From a checkpoint of a small transformer trained on Wikipedia.
Architecture: LayerNorm before each block, biases, tied embeddings.
Each number is 128 + 32 x the weight over its row's rms, rounded and kept within 0 to 255. Layers, rows and columns count from 0. Numbers have three digits each. The size before them is the row's rms in percent of the matrix's.

# up: layer 3 MLP up, 1024x512, rms 0.134, rows 299-305, columns 0-127
# down: layer 3 MLP down (transposed), 1024x512, rms 0.124, rows 299-305, columns 0-127
# gate: layer 3 MLP gate, 1024x512, rms 0.132, rows 300-306, columns 0-127
up299 087:086149136121184155131156100151131131080110159122102146180104114080105147149150097074099146117127175179112065121102117092104107175081170108165106098142139046182139157180159119166127152137098113159152082135132118105117152119119153101183105107135085113100143144165119172111110149084136128147129147110096155173097178134066136092125118142141164105114148122169169144087120136137194111136130
down299 098:163149025167196125082129066090182119148190129131180160093102124076156086151186100149124129159098153121119109120046081184135116132134081177127120170092187087180121099152135115124098060136115136097053100124153146162168190137134174155108113108127076080190148163077159119138150107116119120160136115116141185147118106068085091088116099123146157196112150098075133078080122127145154127177094
gate300 107:141097112108182117143167060153096148148079093107148176088156140104125123099112087093179178125112122091162105071134112113083092162148130175120163125122106106107136134142150138165123115095133149144159124102122086124069129133147160095182174137115169132106076153120196160127104093100111111164096131147162124237117154102067108110134108104136016109129103107122146057134104083178137143172133
up300 100:060125108225094102152068115124109132115181145161129165156163104194112112133132091124171120140082136076059092092123203117151090149092069069149160154143136122106113138080182111128150165127148089155141164116095136154156147176113075110146105165107090125090157143145128177165185177125109127191101123151161164047085131141159066120108131091126115216059115147111145107117058148161085146126172
down300 105:154115142167090162073070106130132160120144128089125133109172135072176114159159080150181153147133152125087093190119158078095085139052167130105096152145106159104126137187090171061129083071202153125154135165143126138089017151168091136079118123182108149164146096130116086111109194161083146182107097113150102141121097140130131129107086142136110176135098111121116161088165132130139088049186
gate301 121:102129146080051159140175171117182113094082135078124094137048105122118114146114110159170157089086149131093096119115157093193161147150148138098118136170162129067145149136120079161124122240132096104116117109121069092147157151161153205117121151164142152116153093171098078164139144118134113119169111130123099173152127148148158135136062139130141152151099105137095163120181158097151164095161
up301 133:072134071130115073115091121173100082121135122164174154097155172148102197093149132117140104130111083152130134163117133155119158062116125133110144133097104146107156091086097139176105144094114121142121138141114120148099086107155136063145119085109126116122140176113144136124060162082114178180129135132129161123088131126123171096109138094164156141178122114149119137189135151128077081088114
down301 100:064128144146099106098093148184091129111148158184151112159176103190155114155098151065074178127153102049074131153165139126113147177108116120224122072119116131105116128130110141102126089115077128152132129075119135112063185154169111175135155134056121160153064113128125108090138072128119127082107166123122188159114138150113133129088129104092157178127146155142160106082142119130083139094108
gate302 081:134091114145150125082114122107131062102140111155150144225113165163063088077111093173128160122132124096073078150101086161108166113140069114164118127169158117082140125129127110155129145123140131102088196108190133128110122107126113182135154122100164145120181132088038138159106110112184098061165181118100125127128104121119060066113063097153163178098113091184157157144159146043105066121128
up302 084:165113155162130097114202162106121171060163127136116134134096104128143169104109125137148080118136052158140078091125111135201135104105163152114128119101135104171154143105121097122080142158178113176119106142133094140126150089144119117133069118143061113168178095113126087101162122124139181121138087102156118125092160105133183114144151150087099121081084127122154127067161101115138188136114
down302 090:140086089120115157129135109169154129084209109133126112106148130139153180102134130152145085146126206143118148107150111145177111163128157169163109126082095124138155163108165081121080147187123134126149159097161176094152142127090096122153067112125073124109128125165164104065133146131119165081088149054122072092164138078114133175149126131174150134182133142119093111123090081119138113156188
gate303 095:127128202077129114112171086094148169061143146152182157098126071146206113125089106181157139088064088169089125089069056156095131124137172105149112102097112133089101178136095084124099097149113145157107139134127081141142094095111158107149123113091141177153139107152133158067139172118206101130127112129085109133113138138122137135114156076044131173190146118127102113094139120079081117146147
up303 081:134106158070135099108155156083158175122142163164177150083144140099186066202117115170171097160023099176071161097095145171143129143179159078154147096174135133159161106170108077092120092144097142114114096147141146180122101089153173118145139089113118132159152067141191131018142134120148047191131125144074119135129169082115147116142132100103154137177109139166129131100118106116120094102155
down303 090:098122100099153120109139204075142104146175113144111129160124120142082071190123140129127094140132152152074141157092147130167118150130107104089162108200194160164089067169141160049129128168114118071099147161157181162110098089164127110145148106185129102122128139085172101102155113130114100175097069147105144177162133079157140130140140123132137096092054139140133148090128157155153121126087
gate304 094:077142122118122087106130079164157185183116112133105051125154167080133114129109120158121127163142142153115091108114148155109183105081033126181109083095061119129131116151072113138102087130088191105169140167151090127144100102115096102128123073176171064132146180166126146128144145082101132133157189111134123077147125167122102054099117136124169158150111019088142161141117081143111129161106
up304 094:102158104081112123087116102094188093142138126079129100108129083152077143177151121075068102179133114178160093110110160117115146098098103142148120197103116195121100162203118135139135136104173169135168165153135134162123203162156130136106132144176140184124117075105105102097113054123151129147101096106083096213128099102107101186095127106191143144097085116113121143105070131106104111092160
down304 110:133156115125118130122109118134129144112167137073131131099111139124061147198148131122110122103137119124147166072152077099113185096168107186166129131133136177094076157176097157078166131105151108097133101135164177106127181138149141147148072184102159151154091090056102143137136050096136173126147115091139150136118178103145034159161070144156130129110077213119099084140114161039107154064072
gate305 110:167150146145134064106073156146121102127164126108116126129114147168150111151138098167159104130135186150087138116118132110102139129161125201103098135111128103144146119177115165100133068108067195166116072106154177144106056162118118113197128120082151198113181087123077110114069100159082155173149187096090170122114150106081118128107075034133118145179107080117138128133109101121105124092152
up305 106:103123152124148112153118114100170138133110157118125098069149048108125077150130139129071060186105163123068141158126168076052210196106183110191138153125165105098140116134182128137117102151104096084102062078136093122144138155157119112119127122107129088080073144146125139079074103168126115143073100126137150176222141186130144128204143157148081125148157144142161164147093125130173185094105
down305 099:093117109197084126142049121143117106140130104154139114182132157132194133173080118118105154186120152120167123111130112160090158063090124169086138072158141138130144136137132139101130097179124145147072127088162129116134127128104132107179166147086102157153115107067141167117172128164123154049155156127150142123119148137156142145114143135049164115120111205101127174128104117134147090176168
gate306 089:151128123129124088146103191141068092117124097189142113110132154154114174101124101040117151159108154066082149102100114157111117157146160175143136167063127194129163123141082077142106163161085146122082115140108122156081091168123104091131125065074104128093181091088105112097178122121141140119171192072112107121149104124129188089185080107182113143139138171131132152143063135111125132081147